From a checkpoint of a small transformer trained on Wikipedia.
Size: 20 layers, 4 heads of 64 (1 for keys and values), MLP 1024 ReLU, vocabulary 2048, 15.1M parameters.
Training: a variant of Adam for these matrices, 313M tokens, 9546 steps.
Each number is 500 + 25 x the weight over its row's rms, rounded and kept within 0 to 999. Layers, rows and columns count from 0. Numbers have three digits each. The size before them is the row's rms in percent of the matrix's.

# up: layer 3 MLP up, 1024x256, rms 0.0445, rows 267-293, columns 0-255
# down: layer 3 MLP down (transposed), 1024x256, rms 0.0338, rows 267-293, columns 0-255
up267 072:500503537477458515526488499555478544472501508462504531479504493479525534488502480523507504489481471476497533510508507504529517490488534474470495507526510514475466533482500488501503517529518456501506450499511520490444495499511438524523522523483471546501500506489532490481510548459515527517517501488494518508508522475518522521509441531526473455498525469482480494542515494482500510461558507481526481550450535517453532512499560474492489492479533492505486521518490529500517518458479537526458533479550479507458534544506482489525506508472498497508487508527523500499487525488521485483507510465515506486491468510494493484471529475492478509531527457480453485493488509466490502545526492564525482493512487537511478530507498484501520502525529517539510490530524476522528563426477482
down267 043:475512480526476500501467472518551488482457492492495519531467463482520474507449499510504468488528491508510501515528435498481460494516512509529493503508549526462532495551517481501510507461468515502489489475504533478506517525473511486520499482508513499530467498491509499475481533543464479479464539479501480528495510487493447449492451498500501510471476512535505457532503519484500515452516469512501520488479487510520482494452483459492531526538467478532486509537481491439500498475514524495508505461519491499505482455502532462520484494520529535514489526517495498472555462504487493515519491470506507500513498504497479581518482479509519490515557516539506456572513493535523444455504520487524496501501530475519529464514497496497458462511527467473510452490479479491493488503455510
up268 074:497556518460483487483511524489516545479482547466488488474521475478498500496460499549569502478468472528491514456482495461461474491469484474505461487512502519457519487526519488497519491504506482494495479497454529497506483498525493501520490488473459500467518507483453492488518511497511495507510478542568509493515533502468477500533473495532487462476480524430478464465502479490532511530482471519541490513471508545473542558499480506494500490507488505470496518497510489494504511446456512528499480494504466512508474467513522517494452488513475491520520508502472516498497520454484529529536518484475532496511508490541499455521483515487473484531531488516479496493480539503521516516494521480504490480536510524489510478466551448504544460526448546465474513505542507530502507478527444
down268 041:460511477493476506496500471491509543450521490509505496512524534494528559517464537537490512472529473530501542496470463506491519481459539483474514514506502512534564474476488447493486521484478496505494457489516518483530436517501445518486535518506467497448471494521488495516521493493450500522482491490441539496449465525481528475510500479501505498465518520492500496447513475504501530498484465472511464477448524470469522528543543522491483527482525513520500544477512514460490498470503511529518523522497490504538506490467489507506463481486527531499522476498540513502505504490520519500491476522508496496477453531464479479516489501498530535473491497531503461467501480500495491530529505472507505502521485518470481477513512503411470491550454506517506451517475497519521522496490535
up269 072:537528520483498499455535482498512536473527533445514527454510491500498497467478481486505511515520508482517505462515517463509536523494500450517463498542510496471473542510461509482481427522466500457518477540524502496447473472492458508506530523470465502503464506494491494521519502511495518504506503513529522494496503493495520473535495499480490451501538527490476479469532470453514533480465512527497502494497475478494515491537542506509500509513468512489524490494516495496567572516492499496550517504548482534512516511509467530546463494508534502531492518512494508495483492458527486496501479535527479505500515458537509473486485503475491525463561454530487493512523497446532498532505453502500487507528508510500513469501494468550459480479498533477491487456476456532496523458505511
down269 032:450526499469517505533501493494505530509539465520506510549489502488470538504534488495495533466513484489459530442495522536574535475543485501510513477520486515504511491529507538524484487519467484526517527486489455472482534500542512507522466473492462456450505503517496546535485483514518475488488491510484470492474512500508526506506518493509478520467502486493497505510463494508472498502553513525538508522477527493497507498465436455486474501490509526512522497502525537518496496525494504523512498474497502497476481540487493482456500539505452476488462485547534492493487479475519485483442489493538460485526480462536511515476485526543483501496545462509537478441477534466464490491523503483532473463476497512470500485517507533515507519428523485529474469485483512474480488530483539
up270 064:519530514478472481487520516552493513484444563508497512459510505500496495499471487454524455506509472533550506519500503507468449502505522514530498505466494499497476495502521509527476507509508484509511459542528503507463482448494445511496546541468450520488512522567484494478502508433474514495518504493520514534460496520518476523517490508535468479525517512512514448481527526473541549503486487472522509469478524542502512487535531504505520453493521539462482541491508522526494543504486548516526508474512463486492514508529516529525485503494529528536481520538507466502483504476546485503495532506462490499488558508518507514498477494481523485519523463487485487486467478479493505513506491470489482523497519505497516546477505490527502464495437517494481541462508509552491492522481455
down270 031:522488489513508464516539495534514529506454466534470530509507497550492517534476503499508525476541531537496494469506505483469477491495504537525534497510530500524462470527518497488511532494514502523508450493493522511523484527507528474516501479510551492503507495521523551492494495462490538512474519460475477476482514543489461456501517458479503526498507453541485487487474552494464529491468486499489536527548478529535479507491513485453498514521453507509481494512496509518504472493488462498473524489497478468528509496510508530512451473530523534487529542495529525487485504488490462504530493545534523480453543517478507502532474470510527504495544497537467507499493522478476492483450502494466519496527494441480518512537471496514538529474438482530511482482536532474459494537464538
up271 084:529507495462483504485480484526499477486520525457479512483486476522503513493438466459524536521519494475514536547520492476483478474483486484511506511439485506450537528515521520486494523501490488497518457521524516502464439486485477504536477500414487476448519507470485500489527514467479512512493544493478533532468538510517514499534498489491508456485445486484459498498504492446538468473494492510502490512493500506493506504534560514499500492531510503503487489531458499494513515519515524484485481522539469519562513515507507488504459555507488502544490544496516537477466537445512506504503507489541497516523509477512491514496481475506490478494539547473480519465488536494505489529522495509530427518508519507516483525511497533531510492487479533494500494540527505509505533506560536
down271 080:463528501534479508478505560468480494479540520489496459498531533486528479479498502491528518554509499423477464504510520481481508462465538515520508477495485521552492512442497481479482532544496525498540515452480522483494506530486499537517510487467491517492461500496463526509488492481474471497501478540500455496488521530469441494534512483493489515516459520503471494532502490459507516452487501476477533468500470496528517502488474515484537491527528500473557493513462497504496444474498500457463472525485488543465490524525498489488527502464493539527471540486516489452527538547489468468489485479514481475511448499507514510498512499467496478525522537486543515495528512531495459500498533498534480475492511513492507476481472505533541477521472484449494487492523499517488490521531500
up272 110:504562495430489507478501512485540501500525478471512493487491536532526491473460510479500503506546466499486493526492495493480478483498528515458468543468463519474513511507474477504499518525507466506528498513514493522483457477473495507538488501454474479462501479521512523468541503483501527461501516466455514539471520510501505526499513481483478443491445529474515522511513495489494518500505499540516498460483480522504528511491525483499530503550492494513484550433471538475492506514516509487533468509531508479505527500498509540521515500457537499542508507508522472511494536445483485480450503497486478548503515484484475518503484464526496501510556560514532514448455514497557535488502503501542460485524509493517511538501525465501531443499468507495485479502525528505488536468475519
down272 134:494481503483496476494433514440490525469515491509510515490491559527532522510521493529482493510485467473506476468514489495495527465519515530507506527529525503475505516447469494457508530523523522502508517525532528536508506538484497507491487498473518514478490481518537498517466478500484524474459520487510504465453474519524478486472479486494522474491539503497474525554501517508472523511485526500461473527497507535524527514497515515514486533515491475498506454479423529486521480551564486492482494494531488496525502519497498527499535492497562522515535515520510512473457478516465505513505483491541505551482540527496495503516471480469509439544539526523481492461460498552512504559531450465475502495493481516491473557520521494501492481502463512503525518497466502506514518508541467
up273 077:543541500489512489484515504509469468482454480456510490474486525496517530409467463470528481471447477520499534489515521502507497544516477484499473519481517486452459528528500535522487470542520477503510458491532527497455470451503494486503502521544498526508506495486480485491493523478507495502489493466512489516477520476475525476541506462543462490507464487457500473482534526484498507486475448508507489456495507477496499565513500516492509514524507485446547473526500492510502514473466532496462487460507479484521486505517492492508501481504496476503499497520497465513492513503518527464543557481514473510503510480490460477495535550512456529447525509492487537512531500531499535490529506519540468515509502495493527506492459502527489502570473533481537504530538494529520482489525482
down273 058:488502491491526511481499471489491487505495505499489477514530504502476478512515483486487511472533497511479454513500473488468545512505484476511522450513479479512552475472496493498467488551503462479526466456511487519501559537553530543465516517522566473495444481501485482450489510484502501482505456508467484495492460513484481512516512469500453518519506466486507476508494541500493524449518528531484515531469481477531500515525481546485475511499548541508464478476504455486502477496514535500486519529507495496520518541475502504492503501497468496472498450494552550506525512529503487477485526510516499447496485543468520503561489525504483467474527484523517513529506500547485530504491475528505483453524530503505504483517517468487532508481486537576505486507501434502488470476531472
up274 069:491533481503486501505493515509545500504425495463524510505493505471506480496489490519539490479471485509487524473431520498520499459486477527498507505515513502479486523480500491507450424504518483497509500517481495493416474464489487504501518515502472453472478511494490484495515507460539495534486516506528508538538550487492490531537503503519502470488510534506480517515502526456514486480512487486489465518463546510535479542548557471501487485496501504476461488498513496547513543478476522546451474486496519476500536497532500485468526512492488475502494540538454504489489544439480529496499538468450537514544494499460537528497490494501456541484528478518470498493498473537527506511509493479526460511533510504484551507499512504511517510542492540506493480486512496525468525499511484
down274 040:463511477490521499456545500526475512512525492489511499473432522509483524480487511501557535493493477522489556489525486492489513478503504477471486476519527496498497485505479422487487544569534459440495449481517484469473525493476502486475491515513509522483482493488513486489489482489521488520489496474552523486499486549484497472470522469510489498496505496495521481524506486501494474482497522529505509497519562506521518512498508472455466508528460496483524466510503496505520495504531501471517477518566530485520488486547529505467489505514451522442503447464456496481529475475498487517480488507528527552554471493489509507510504556466457519532489479485525512517506539512486540506515526491501484460508503510511502508484498486458462477474509517478506505496494461522485447478558480
up275 124:470525491425497472519455498496564491476535493482526487487446506532506479457492524462513509517458474514499509521525521476532508484468526436510521514478450520483510493480511477483512505547519470486524464495497523458491466514510451497488466463455472485430495481499487490510526496494468510498499512487530540512494487473505497530514505455515538517518439547464438504489535484519489503521497515516515453506521514472485472479464514514466486492486447512500472522479515487513491515508512497484521528464508445507508486506482471531548488501509558467503503478523520475472447521452479529497506498506499489529507505502500481533509475506524490485502557501498510490470495503520516517534490532527491470457505520498472518486520501516547495461456494498512489482508490455500528507497480507
down275 144:558452510521492485494528542488524502481546496508523524513521508539476454498490515511448522467487513583512520544543510472547460505525489499512496526486505481526489493545472507533528505492502497455476479510492509486487479496457541477498464493471485497487559545500504491503453488510439522523484463509533484506517529489547532500479520551493513503509501517477462479515503504510502476527500554487488520499496528524498486504475486523521519478555541454511492523481517537556509499493504504495513502453523521503501516521459500492520459516516488510480501455481495494536496516493541539523486500503463469482515488515521520529484453497481511499483526540476461481465495539493468474523497510489499510481496509460523478502494501503474468486505488531484528529524502518415469496495482481
up276 070:499551508442501482490500489518484483474453495473544516474528500491530504477488458509531520467468493542503555501454533467507502498467534470501521575466507515504492530484504476487482481515496516518543480493520500461482478480488470508514476504515511525475470502442483475527508473473487494529510529477488531527482521506497537487532496489523503466486455465463489529469500460473492521520517498538475465494535469474455492510500526509498504492447486480499521541505515562486461529447499532487530487495477486501502490475513512515514424498501506487534459557524471481481484508451500493482503497490491497540525495518480527475463464494505481477472494510524508534524511475464479533525501505468524509493526471522502514507428502495528480470474507499496496489462510453530514514507487504
down276 038:489507495490508473434480489463500522514513482535513465479509524489505502487532496519479506498489519504503517465534501477517492482508488473478510483461468490517436527493478521510498539488478503472495482515527506433502481492500506482485481510527492469463473508500508510522492463505498513474486457532509512519517457516471511553509507516501493508531514487477512493516503522522476482500483484458477486485520496509508497496501457477473471520551496506487506516544545493466513455499490501542520463528481539527508527487493498525491524448484428492481517431535502481501511474509530517459479491523496504529485475518495500531524506513521534462502488507507561511504493492558507485493510565493464511520485533475430525506476492581428493511503513509539459511518484527500470523557503517
up277 064:513479548471495508472523515512474491487482526484494502489488492484480512473461517487506456508476504513537525481491490498472512502514524544484465542488432488478523521516558539531502533526480469483513486460494480495466489449540497540530507487492455474485502492515493540522537514490491509481508532479508520487510495492487505505505494499515466476496469512480443485472519495490523514461488480516523506481523532501498518461508528525544506469516562462472462506495467521454513510519432494522452503482533452507518482560536482476556504489464506490522526516523472515521478521491486497535449505456516535526488518489510492503486513466512491525519568511507518532504482452500469538548547540454486497497488502503532490514459483495488493477499499499492505472509521506504505527536533500
down277 025:510481538482504527489443525453493472523489493507524493453505452489449539491534540501503517496486495458495492447456518513513504511495495500508474490515521526458529487441521485507511492517472447549524530497530482484463523500530494507509478497508478484498529487488532509490496478518504523459511480515459532498506526528498471474522477478494490484537506496498498537475508481530516493530512494529500518477517468532484501533483482524454479479522505466503502511509504464496489496491454523545531514519515535466476480538513530524452502493483488509510485515492451468462503480482481528478521474501508532546481549463543522518453488476490503496467526467499490474523487527535502510505479525479552536440493513524502505554471480538500550489467501491504491544493523520458534511487543459
up278 075:530521513478455523491530472507482521520480474484482501456500496481500471467474554515539495500470469489541520521463469528512516521487530498507500506519474511463474487452478492528487500537530447474524488521514514482460484483552465495482502535481487475479498507493519503492502496473514505527527495519509509522532541497464514532520511496521476506470485525467509511520480530525546470468536488530519496497487481529494500496486517509491507488503515541486536540480482505560485506484489517511474497454507468466514500504508498482493463492476534501503472547520488486430431524481518518508501483539522497546499448479488488526472484512506493486520523513501513501480467486487544556501507480486534491508509544549488540517454531487497464491526519545434493513505526502509498470520552434
down278 065:504470493518530495510466495455499504503511501529496527523508478490518462515492510512496492475463513538475510437519499497486512486526493486534513428485503459457507499438499518528503463496493500498497464504513504530493510527497544485509519466535521535559539485494532512521494549491486449480517489484515506490471450497512503467495495504473537486474527488461460520524510504510493505511511521496481496459482515492500481505447454507519543502533500501523494509518499506471514498431495483491530481563500584505493511484482456482522517467519459504441507487451484525533496499496506491510511523487506467510484515473489520504512522519486503551492495514522467507541520508511454527531459519497481517478491520505543508506485506503457457484530500456509493520524487452452491519534443494
up279 134:469521500489514532494533524492567482472484503416476465449537522484522475471501521509486493497501490529475495503507469517472511471490478552505497506494473501490484525525467530500500489524507496489486470456505490482503534476499507516493512473491475484515495506506427486512490468542489505474523467473499528530514487489508502491535494456521545472519554516498456475487514526504501476517500504489486494471555480513494512510496479476518458508479437538478491479454450482495479511504444519489528477494470478488503457502507493491536498489548531519507499521527499508500527504485493546483528496471527519529477473493499507519461494516455529527463536505516498494495479527548519504526470530497541453483471523565503519521483464479474542466496500540455487482492459475501487478469514508
down279 156:505506471468485487509554516529518482515499506530519555519534489535542495470530492513484456498511476447492511533487509477525554515539490469532546492471499519503515492493517536481526447494473468518482493470456476499488511495533448524512467513511487461517495481500506468511528522544519507513524477502479476475541479471581500513505523517470473504474505474479484498498497490501460464542536475433524496547464468514437460488488467492470504489521483487487513472517465503491535520536489507495459510485485519460508487514481492514508461502519475493477468516504489505518512495496483542503495519508554528464501487488506485475464500473514527507488484464463480493475507468543431510492465469493487520479513513507502502474518508463521473481487464521502520502547467502477479524481479506
up280 074:499528533471483482499484485532519501463480480476442472484492478549469481443482512511533483502490452445493534486460505450464538524474545483519494491476477497467523509511478466505502498544498485490520444552497520511503464485518486491517508479460496509468486503490544489496503504482492512506537489497515546508507525503494529490501511525507465471464486514487465500493543427426506496485517482499507458512491507493494499524497511497485501521484489514486490481500524539521516511474495564511503522436516456509520519529546506525516535544489501495547509491497514468495481551460493531495496491514500490523485506503479516464520511495465473492481553518485508509468513519479540532520547495476506482513537468495510536484457481468490516480510499476461532500488522473510508527468558510
down280 048:486450509482460508477488509507525485468520443499503499501471506528491467488505516521514457493505509499548545474488513513546469508508482428467503512483518517490546510501475491520515486562515494480464465487498516478515535493539524492474492533470490494479409487481495468488488479498485459522513477491450529547487492513477481456462505541486491511504487527472490511504507436433514485549514512500469511511494534526537496502470492454500506517508520585510498490495486498519510483505505498500521477518534473559499520470505485497515500479509462519536474434509495497510497481496517513520498489526529503531483478534557528519513474525496499477471530504474486462511541535497517486509469538504514500493528517527487530482512500526449468491483475518489491489525506496493501522472497516
up281 075:491528524482515526518529508551445501501470499508515480452520509483545467421518454507510504501452474455502514478489495499522479522471505473477484481497475516493490493485471531502561496524515509505515472507474526487467518455533499514517482516474494517437472509497494512487534468453502520516504468480506536490455510484473525491479506466499463490542514463502467508498526532444488511496553466456517499525512543498486486483513490466494510519493503523509514533459443489503503532492484477503491493521521471490507491462557540490498500503462496514545473489486497477485485524474485551492477537455496507530502506465506523469478492485474499467476535454515504504485468510481518444480516482481518498531490522512487510512438462483519493480505467541542494503494503485517500501449532515
down281 041:483506471485476452522498465472474521466508497526470502505487515491465456550508516490516469495493519509484528493511503489506489490511522502492513485508501514575537478485492492509507507495501512541495482468495497480551482468507527470470552514513517515546470470487487524482499480493490454500462478513445489497496484473494492457476472512467538526510471482501558484528457497540486521462500484475495474501501544455443525471494521511505464459513519530526409512504485475534511490511494484476523495483501494461489518461449497520507535510506513501500553470495506502501484520502514496512489532480540495449504504518502486472519495522510515522496468480494497485454471556532507431460515531474467493491541490490500488487530467491468477521527529479521491531566498495503484520528491524
up282 138:546490477511467486454480487482503488488536551496475531468534506499517493465467491459561513506511536486533548494501526511530482510477499509501507511505496486494495470505448504481540485442530493542486473563555511484521511481505468484506525469495495531508506541503485504526476509514520422550489483524516466516513503523451486446476464505509505474505502520475528509515514511486502486503498484473520515537462484508519542473477530521544493481539468500446486495514445527472488500499451508496465498507542506480508514526508527487496466484458481508553507545503486494493500517500518473495485525487522511491512488522519505458492543513499438458450517505528489488484519526491471487490513503481495526512516518525513487468504521480506502477525500497527521509538488536567501470523534502
down282 152:482501495491520501498499521530483506494541492501496470502491531454510512501525448494458514520519542529472496496511502517497494474454507490469508481547540492491482486502501485514502520516496480485486522515537482591527495521474448507547519506507530490523492506489527494467502523444476504486497517522506469501551503546506490468496529508469483534458481537503507488492497502541493445515500506473433569481504445489519505503501478516503470470485557453515496555528506478470488469471476503510478475493555515514501480498494554505491524515484485547534505542503492501508498538538505468515450524513537538487532507479509502506493477518513536494497496529515517460495536494509523466469468467502517527466496506475470511454482473484523463500465506491507439508510520496522497518511477504
up283 081:540503547468532541500484480523518520503492513493520526451494492510493490476469497502480480504512477498479518462520481518516496539516556431511490464499474544468454478499517469459493466553534496520518460490495479497471501482501445498488500461474466517451478516503504507461549487536496528456511514495547494526533477450520505502511547504515494506470483505505506554554520503509506466510490507538501512499508531520502520499536526485522490493494512514474505532494476532528479554514503512495541513489497439474481509494508477505470479531488529526502492519529503487475478483406486528486508479494483510533479521514460479510480507504500483514529492490515436527454432512525522508506493526502513480503524476518544490493491502520475493505526524503518506493465510518537486482513505456
down283 063:530478494472491517477499439555530500500499500525455481526460469434509465521502549482478508525475490503511513506538461492537499489492514495526516479515534489522499497518557568531511460499516490478488514512465480481486521494452501495495455490509499498551513542501494502483498519486490456535466452480500453483538473461509457498472491484488512500491510492503494472493462533496510506511501462531483535520462489514480474479502465557538522509467512494498494502478521520501471505517541519493492577550513503530503497460479568482501518519498483510499484501471480514492510458511462544470506515511473537476466483509514513481480556501478477505490501474490461493515482523507515469497497458495505530494471500491500510556501513525476456463441518480494513520500480507505475494504514493
up284 139:472477490519509497480492493498517495495527491504504471456532531517494573501495473495532486518479483490509515491494488516548506473516442521470504534502455474471478501477482493450518481514519461452517492505506525517499534462485514490545518499508508536486529503507477487515466533447532450491499491547523490538490470521498495486479527519557520485477541481479515549559518524527494479480511467470530515486460489516509562510483502516494503479497531472499518534504470524461480512549467482499494475510522505509562483495500515474517455472477525480521486535524446484475511508470550455507520488492496537499494465502486506485480471481466467510517526516510477480460507463515531462503496536506513519453495497513504513515513475493555531469527494523511536471498514547515527491520530478
down284 161:476495487508506507505489521452475502551512450488520492508509514488543536494471504560483517490493517535482518511493535540504499533513472519500493512473477488507472437495504486457507481503513506481520573505475493549474504483462497515528497560508528523506541511474494486454488537485482503484515550516493465504538464480506469527507490510486442488514487470470558549479507497503511490502492473507502539513485479467493465515478450479511532459552517491487492467505480457479473472467485474497469518503512513458512482487488512513510470499520466474476520525544522510486527496510479491483491517497493467496472489557478479551496498516475508468519472517525516537487510461468511510476462489489510520453493525486502510532514463470467513491496539490451460503493535452524547496521499489
up285 136:507493536488456531512490502503504504497507529512456476451486490480503522464518508485495523516479448506528462465458505517472464540478481478483472500498473498500498525511506496531480483543517468481496496486525534459468487485469525495515479504515524527463485506498433508566485492517484513516497539530496557512431519483519566538503512491541529479504513548489489489512528532521510498521500489440545481492505554475507515540519490493480516466502489515446521500526465497501485486493513543488516483496512524510524518520585495501490470482483501466520450518504491504506466485512517469491503501484530503508522484518538487542476516515450506461469503517487497545536523511429520492512485499511537501541515509535514497496487515499476466470479455527504486506473527496508507491488515492
down285 163:487492499485519497518486495496534527502494524535454509520544505534531520491523502492475504536502511463507503505462511461524531493504511467515462530463454462505478549504498453458506486486496503479448503550502493493487505514492485531518492453504510521520500463495452510471514501455501515533501511514486520510506483529519473511494464501508558449536514509509530493444512501513516471550500489510503487485529508483451477518458501478506520513457443485525453542533484466516507481540492486507521533502510518465551516512486498495534525510459457497501515525514501486458508498524476491504502469543490486475499505537516482479527533475473516500501474526500527510499518552444473498471510545556482519517531479528488485511515488457490502512507497480503535526553542507524519455465461474
up286 094:485529521491487479455536509529516500466474500492538485517514502496482505440509521489499487476480480495490524494520480504481498479482492477528456517501481525490480494495524474518482509521526497531506501490524529510458499500494471464501545522468501527478501494496442472500514486492510471495522484485511492522533552525521557497504515483507539466477459584500474493493519489503533476476538511503510506514513575491504530502502476508487513519499482509464485557492502503494501529500478508530474476492532463524494492530471487539486470515497512487542491508540473474452464516490482528465479493418487511567512477478549479527490504484492428489500531526504483487476431503547499533524507510520522478460478499547508511523475462505531502479538477550495512479508505494500532469497510496
down286 092:483480478534501451493508474444509491497552453523488542512510507521486495519498477471527492480526526546444490478507446510491500474471505494491528507494508479519518519436495483506517540500486471498477494501547478492500474491468474504492506451561521517466460530438492508513486460517489531468492434488508516507477515542501483489508481503555519504507532522517517511499527493557515505514504519531479483546525550465506493488464475513514467463460471511485520516538509505494466486479472546512490539551485513521469519499510498433477484515470514525521538510481483515471536484532477473506508488495485490515488470511483477508462489507482482518502499535548512476547482466482511501492505509510519481518525536484468505486488479512470541516515494522481450520476463508520497520510491534
up287 073:529537521495498481446536505507518493522535548485516528474508524488458490460490499512535516524504492480497561488479467480480520442465452530539498478492506493458518495479506481541510446507498546524518527496511506478486508466510493484534497538487478512475499497464500487481506501526501484506541482507517484520503532501449567507575496513502438490549506492480455484493489461507570515460487537504513495546479517514484543493495503487523505454495507517480464495515468471464515497531483520526503477496526500480505484501533463514525476529472498494498461518525480455492525489475523514502462509493485473480485532502500510471464531484510476484497510498516511488481513524494543480505472501491506498558518489544517503510503522459525479478532494502470533480493562492520475498508478549
down287 047:467494468484501463511492507517479478449496522467464493513468520519502516510506453510471521444497461503517486509497504471483517471489536469508525495505549495551509478524467537506497492523506502448476459474455524429491497520489520501502494548530506486534516502481494522517492495474486515490471495498440526501503490534515493445484456528518467502482505518540487434535549479471500533501494513540496480506513531507525499495529510490476478511470515472483493476493508460456468517519537516531498488495510484502484494476483514514518469536548520500523514470517495525498503504519480518575477467494500493486501550464533497481510483536467512513514509474466501488490493521500516512521478515511513489470485500469488539492496506493508413461488540474494531486541449489452485537477490527
up288 121:492496502456498485459481497476514455478476475467485491503481492495503480499503486463502513529477509508523504544490504545472501524514474498508504499493527510497536506506456461492480476496472466493485469548511543502479521497480498522513506479519520472494499490485468505467502502464496502518499461509482521542502524534535518486485480499513518455542477475522503531460523543463516475519529543488507515465502550487514519473485547502541500504493536528477504451545443516553477482509489512496504503517543467528544512506521496509533494487521571469505452472521499525532489469481529525530486536533458503508436503517505496477487538474518523529508515507555484484493478494522518513514483543478545453505477525549511497547481523494529496495460459510523469531535513481481496495504492453
down288 129:481530503558515497531498480477516525463481491542477461505485512485481541468470492490440510541491515539488464479518501519455469479501459502517470497500455525491497483479508486479488559513461508492506541505532493494499522534495545445523495477521527552526485493488529495539498499511460515500492504478476454494531481534477519503487474462486488491475562546493478519511505514519479529521504503491506497469449448520494491490483474537475482507509518494497486510479484495503508456488506498495499485479492494506513412454491531515491513487492441560517529493490490507499561513527481473477524522509513502494439502504501493517483469507536546530539501537507532505501495478494490494500502546492491535482486519522492531497469494543474478527483538478515490509480525539451485483476476522
up289 130:499509536491459499522540503491481534519518521491457482436490505478530476489497486473524451509507506473485539547506502537521507479493532464529519533510450506471512522528488501454529496506472488484520488517482482505497511501479515516512478481493502505498484492483482532465493464514530517486473552515506555513557510507483530495519496482560536485539528492495498459493522498517489485537525529515517488524514479510528568476519496468544468547498514513484486515489505512478509526507478503498521512486493489526505508537504533524504511479481544491510423494498501450468483520473473571442466498527491484505528522472499489484484478490475485523543499532479509507509522510484507503500481512517529475519503488593538499512484452535481462472481454497500488498497496461537487484512516528
down289 154:492516494498490494549523446469457548492523533528490504505530477490533540502474501515477514480473516521507500533531491485504533541449488505565522515499519478511535477422523494480497504448456479519553500464511533473493491514516473525515532494530519487506545508489512513485480510529492479524500496484506477473535484534533488520529505472499496516477525458512472473505496460535490497487504517511496486518464513497483489500492519517487465499495511527500479462474528506455497510503535484491461440535466447541538469542503493514490532475481484485539493501459462506487478468514519508476452525495494522517480508510500536528522493444503509505510512488508503515496479493461505512479535489547481460491492497512483515529490445542515500476536525497509497471519466455466492476561521522
up290 082:525533554469501469464538503498523477500477504498518557461538494507530496448474504458536484524482465506541518501533494523502495519493527462503477469530488534514439493507513486508508492519509460513498522491539534499479501483492492476523465474473523505453461525477465507450530470488534536474527526508511503506521501504495530520500544551519508460517488529479443489521522482488513489501500516514509510520490525462488532541527528496518516458554490493473529509501539531529506562475507471518468484453527514484518484513509477510519505491517507508505468524543505472498498541477450530487486497505510547532486489472501513469464442466503481483525529519515488508463468496483524471498491493503511449499537477487477493509507468482521439473482519530472498477500530510506482479509528486
down290 072:456506510544475505536549454485490512520538506516534534531556503515511501515495512524514440536506491505474523513534537505490527491505513547546492527496497506545527481488526532539524494497478520510456530504463473454513492518494533474466478528479514499536552492501490536491475550495497488507537496502474538487508456507538520501504459492487488497470471498513561499549481485536477492479483503561501499497493498517491518519477487496486486469489486523519489493485497525495531526488509470509448495495487510494475501530486520486465470513481509522490542499512455553516570518482503471544495507524509486499510469437521490552472495538495527522502485514531485525471488546490498503488488482471449496471432469482466497496501498494497494537464534500510531522518501491476489504515477501
up291 076:507515498503501521505522504519489546510476505486517549470509535477497503464540465503505485494479482485485520529461490482529494541479488518472458481502514526489534530507492489523503476535554480494534482488506486533443460457488466520516478543500466493493505505456474500489515499467516499452525477528523507497537542461546527484547441517542488471486494503482479486498483467465514478471504501462504521513528508514487523524517505462542490485500542523437512535501462541477513545446512516506478519515508470482486508523548493515482485486508514480488477476487474455493475504435481534482470505496473523543484493458510463433465508445493500531490552472524483546506462482476512525492497482508493479526456505501480493491488500507520484470511492506499522503526518505492494524486525480
down291 048:467493482509510520526485442525507441501482504490516440474464508516532489504493482485476533511475488444488531497487505493531497489518518500526468502492495516501516524490493461516529490500562475490477466519500450547482499490483484546494489488505517517526495491472470508530486454450511484517480510499464553478505503443481453515549449470533487486497483464487455496537521534460504512531519480484463515527481503500564495476518470523511478493445466481497504473484517476470484501483537501501466506501532461458517441477510473516506478515473495507512470497532457498524503486453478487507531472465502553505477498496492510495497553540554506483495518490504487483515476490493461501493487526493508495480496515517500505508496514481522566521486503511490500541500481457446489511466504482
up292 059:541532538476464462473523509505536501478471527504476498484517526481496499477488498490525498501515503437572524434543516538494513491496509488472514477501505497428522537490523516515469535528515459544509505528515511474454475473501457525549454484457440507493492517484494504539520500466464504498527533505510552530468541473483500480540515556511494474526486517510501484487521531493503474524494471487503505475496494505497501534545513503480498520510476491512469504517477509500522528526503541513478474514487469460526494510548492484480503491481509496515509513471478482500491518444529506493500523526499499550427492444472492517485493477525497464505497463493514486511535480520489514523520518495509516495517515509495451467469498476511503502513469526471517493504538497530478545458503466
down292 017:501476487436466493455524469466462546509462458483525465522530466505487502497511494492472542513544452511484496534508535482476487529539507529508497470493476491488464510487533495486457468502489516470507518478518498480504462465506556533464520485483530488513484507550518544496466467527484509468468511506480472466525529555491502519505532498480521477441509528519497538485507477499470486505454529466527517518487480494511493477505502517480507483487452503493520502523515534510501509498516514514495538465487532500537527533481524497472519491501505515490547498498493494523482514492547486514545511472468532496506502438528465545518550507481486502524512487453511498459514482538529512526512502535504462481501513466509470496517527474500526518524486482460482504547477457534464479503477468
up293 079:476533522470494576502523488507520475488473546492471496458504487470487499484445497494500500431512485483502527470461508515519466498480497490505514533504515549478495489504520473474478513520449491476561508523526517497490454490513483490526454513418482506428520505487487533509528538473493564533525525484471488483460496464502532508550475493559511496506484522490522521504511456508532499536497482510498475506501508495467534512507548533506491493520508477450500526531529508472470542487504544497472480487505482477492499508507527550497503511514490490504468511494502478451488530468455493520491520462493512517493479534471477512464506490470472526503551466507503499493470506521510480501512482472505508470475471500502518474473473485526521490516463549467487516494512498519510499464519496
down293 047:482522503506517522491505478499485527512506560528518492500537476443487467497491482506483497497477491506497506540501524531498492507478504490519519493461504506510484536534503505481493500489461517486469514499497454545506515456479501477504510555545474535525481497525505468463494532512461520508559536492512507506532540519476523502514510515544521554492490492504499504526484526514484544495493526448514496506509509559490491498483490508512522461565534548507505482487487472493481507492478503516492492576502507503470551506508460499510486546538478525479512540453439472509488493499486495510541522490489570504494548491521488467478531449520472490528501511470495521523531550472505515507492520498542530527455515497525497544461515481505560462517510529513501540491503515496505495482523492